Each number is 500 + 50 x the weight over its row's rms, rounded and kept within 0 to 999. Layers, rows and columns count from 0. Numbers have three digits each. The size before them is the row's rms in percent of the matrix's.

# up: layer 3 MLP up, 256x64, rms 0.143, rows 234-255, columns 0-63
# down: layer 3 MLP down (transposed), 256x64, rms 0.0906, rows 234-255, columns 0-63
up234 082:504494546463496463504472522473582517393527538430571582483495507537479456560481495510506557515481647495506539538468505578438442480360469453497376482533436588472530536505449487517516486510502418
down234 091:456521519512535447461537478470469467535561356553477473511473523437455535477479455434481497447530332527497471527529522466532570551522572461549499625491536477540416580502536469486488429534477438
up235 113:593496500454503533511456444527537511429552506568534574441474576539490460543533472550662533575447554494509541490426488487514513526445534575529546407394531488489453481541431443483466552465481556
down235 104:486481505495473475491566596465525480534530497535529522517475498456515465553455493486571585594536494500352467507518598515521563431530512594444460559534407502456608520475381484447498551479522506
up236 093:479525502476496545515447462470458519496526512443366530570542458566518463496472425454512513384586566551526541520525520450526518490441451546437552524471530423519445580485404599457462560435458452
down236 106:437503492527478541484535602444544504538433495444507566414546514413460508554474510502521532537567388539558466500378394486524453519542438528512487528541414587526475537539545421502494574471510537
up237 111:463403575553566450441534516454489478542455535508414588513582539510505447553552548481482444500502465542534459477570584437522399530489393535498500489515570400572541492502472595460511515462523523
down237 114:427506454456505484489470587472497555537551525457454519541470511443563540475482493401468488502448639561411499513454471524469523493492535432435547545528452539364461507512585433516445581512424484
up238 118:578467510462501493530545527450515436522474599404503410501478453447455455661569523463470462473509529431524466478582537422499522468516543578463484539536485492506557562462515453489496570457394537
down238 120:473533455557391536530459474504544534421503588510462439486538505470427435528530505503438546436616550455446406444507538471461524492630484493512458557513455514479462628516515507516497523548456432
up239 099:476407489550458530517554400513515449652486534499529516569490551475472486462534486549566458444475541551493447427591527501505528451551482534461516613553556452573405515454584552491474520514479482
down239 098:502573440494469503519440573479559570338559524558513540489510448561576450452493537489442563534514483500564624557484510525551497503404511506517574514438445578479508566530498483550528542527532536
up240 099:555538569512509489471517459526517585495487456488442506483411548539465485457450595444518468483560612459527539488581465433523480476525388482549476537407417522441494478472502518512403527440510378
down240 102:493455426449572502605479528498508481559467410615508490482603499461576513460445405586499406482484460525459459442465517534439519491468603452482490515560540453519449526526516585442536458487514529
up241 081:600505526579542635518494524467540465512490531525487397525407519516439510461409507499504448571454556405553474529447439550568520437504451467499475616467517495505557530556497532494526496473410526
down241 078:447502486414445411442514452500423463418534541407513584490496538446591463521576492470497515465545494599441482457529569486470492599520536559474491391580533515536433483451499433509438513519529498
up242 103:531490517534506501498505502605486479569453498482568384450454510512513532654520498517489490447520490502554462506560435467583374524459444480471522454505521451501432475490499431492410415474573418
down242 100:512493453561491548496455537413499515481455469460433578562552500508484458526544526484421483528531514479552462477588557581433522468478556533500493443553487505470520543527550678491447594508459614
up243 110:522490436484509478501518423555415490559531583526434584503545446525620499548491458601451489505465561404496561525509511525537457541561494567438485565468526554473495567448443390473445569483500480
down243 111:470559604426512416553443589479418387522458523531526489488530465483475453432498512527517527492443510455448508531429527498498544475424443547592576576482440530427569551452536487488520457489587541
up244 097:409491537551471474502483494536520514504581440523466506565536520544527416526508485446479443415580539522475524457552474533455509431582443536502479434460590556539438502581516591504474442593404589
down244 107:563548490551557552458512498508451422545429477523421520475397423562485546555428497481503466593427451525660500433480442461525525461473560509465541529532473440500534493472542423484483535483575470
up245 100:570523554523464532547519493449612509553539460556582490473455611471578481436506511529594519465585527570552437437463449471469511448474512463518475527473520516472384438535423543534472540594506477
down245 102:474535515554509523435499540496423487479487568447449511509548340498455472557482496524513562466457524487539636531447491479518394615504524435516473452577539531555515490455516410479461462523533568
up246 095:531460489564490537517561444513419476483480524497571523492551490465643483629604568454483418500473532403559508501484557521547438554436532568451457520471480486502468452464415530507552545523517449
down246 104:445477511474508446392452474505456489499591480457532484517449567534559489414531444551523472553496444539482558511447523571417548500496440517532457499432572545541508423495440439589580631451491497
up247 098:508481566579461538425504603514552455537515456409466482556498426574439463554535433512545439456458484424499490511514488463523512435473448514394481513448457472466540578570605567546536475527444555
down247 100:501434515507535526546472451481500576556481566559414519521499624495540486518492472538429585515457548551607428491482474490441430478424538506519475421484561421616451449481447449461450497473501450
up248 094:523462567490543560503396588458422538502407494502474386483464483403513494463446522602521471466479484531501560526508485503471473498502490424501533494475595388435458445532550450462554595473466460
down248 096:438434518508472470476557413596521574441596559469493574548394488581472532505508575541541484514547491573486541474533518503567543551543564515449530569526498571508493501436423459554421484476468572
up249 110:437486515506473504427434459555571455532486546543521541626499517430472366541475459461465454442573478482441570524439455439395492415513440532495473482519531495522514451498424471443396488495502506
down249 111:485437537552399450447540476532563488379599533532539422488554438528554518491584420567538463531471465550513451455505478498499503573521512551553449506446435570478513490501520466551580577456442566
up250 090:641564456556532505543605447564393547496512466407521555485580547466530488570547511542465489422549494628502483535581532421532490522491507485552548526470509476462505522528479504559473460538537478
down250 087:493458560377477508449479553435528432565514530502453444502487473478559435474468464462527420490441545441581530518432552519503547485483472451384532566546487532496472400434542552415453581530546533
up251 101:521554362478524497510463478522486472513555487533407497438481404466474556499544471546489508419509527613466535570518466533491433494496534565485538573561477507504495541440409546482449650501533447
down251 093:503509517437520551533514499472511522430444491503603430626530519577544486632522568452538427539539525452569457365490476437488506478503493466505541528435477513519500540466511442562537438526584539
up252 099:492571448533554513502533424520547496613455525431452538466434554483410509503524487489467538525554494539463471423648507488573450573519515475483468400514493478493469488446416430449465446548547572
down252 093:573413567538495524464511548478435516395547524571541469588566461522615544463412537578505513497507502523519447557424506490535458465562438489527521600534498512542587457553562552557511515487449495
up253 104:517525572519521500506470546544512497453486489559528515547532462525530387593483496502439476432488581444467529517502535390511506343583443547478517488556542467530569540536545409544414444484450478
down253 124:464472539376450468513543474468557462516573509511489492508500503426485452507419543497430452540650548507566500535531415602469454521551518466500478518477461473527497517334448487475509516448458468
up254 100:490461508577475517516506540515515528493464465386507473581538478487529541557391448528561503523485520461482549462508502432504476552466526489457542499431611506403483545489510550478545669546513384
down254 108:530471488469514619437535487484595515475512466459480402562525578496373439494413602493445521474535398551472483478506432546512503541488473568509456585510492511559510538509528517552596451472486469
up255 096:471439473582566537494442399447509600511528476520387420468564593463479510552506511535531516448439499484425498478569509478571534426502464483529422462511421582573530474546471493464484444458434510
down255 101:534542492462548480523637539488445365509452497387615569491424505541465554504536498487515489603463444517508465475424495514482406476537532459485549522496524462587474474533575499497528546517553499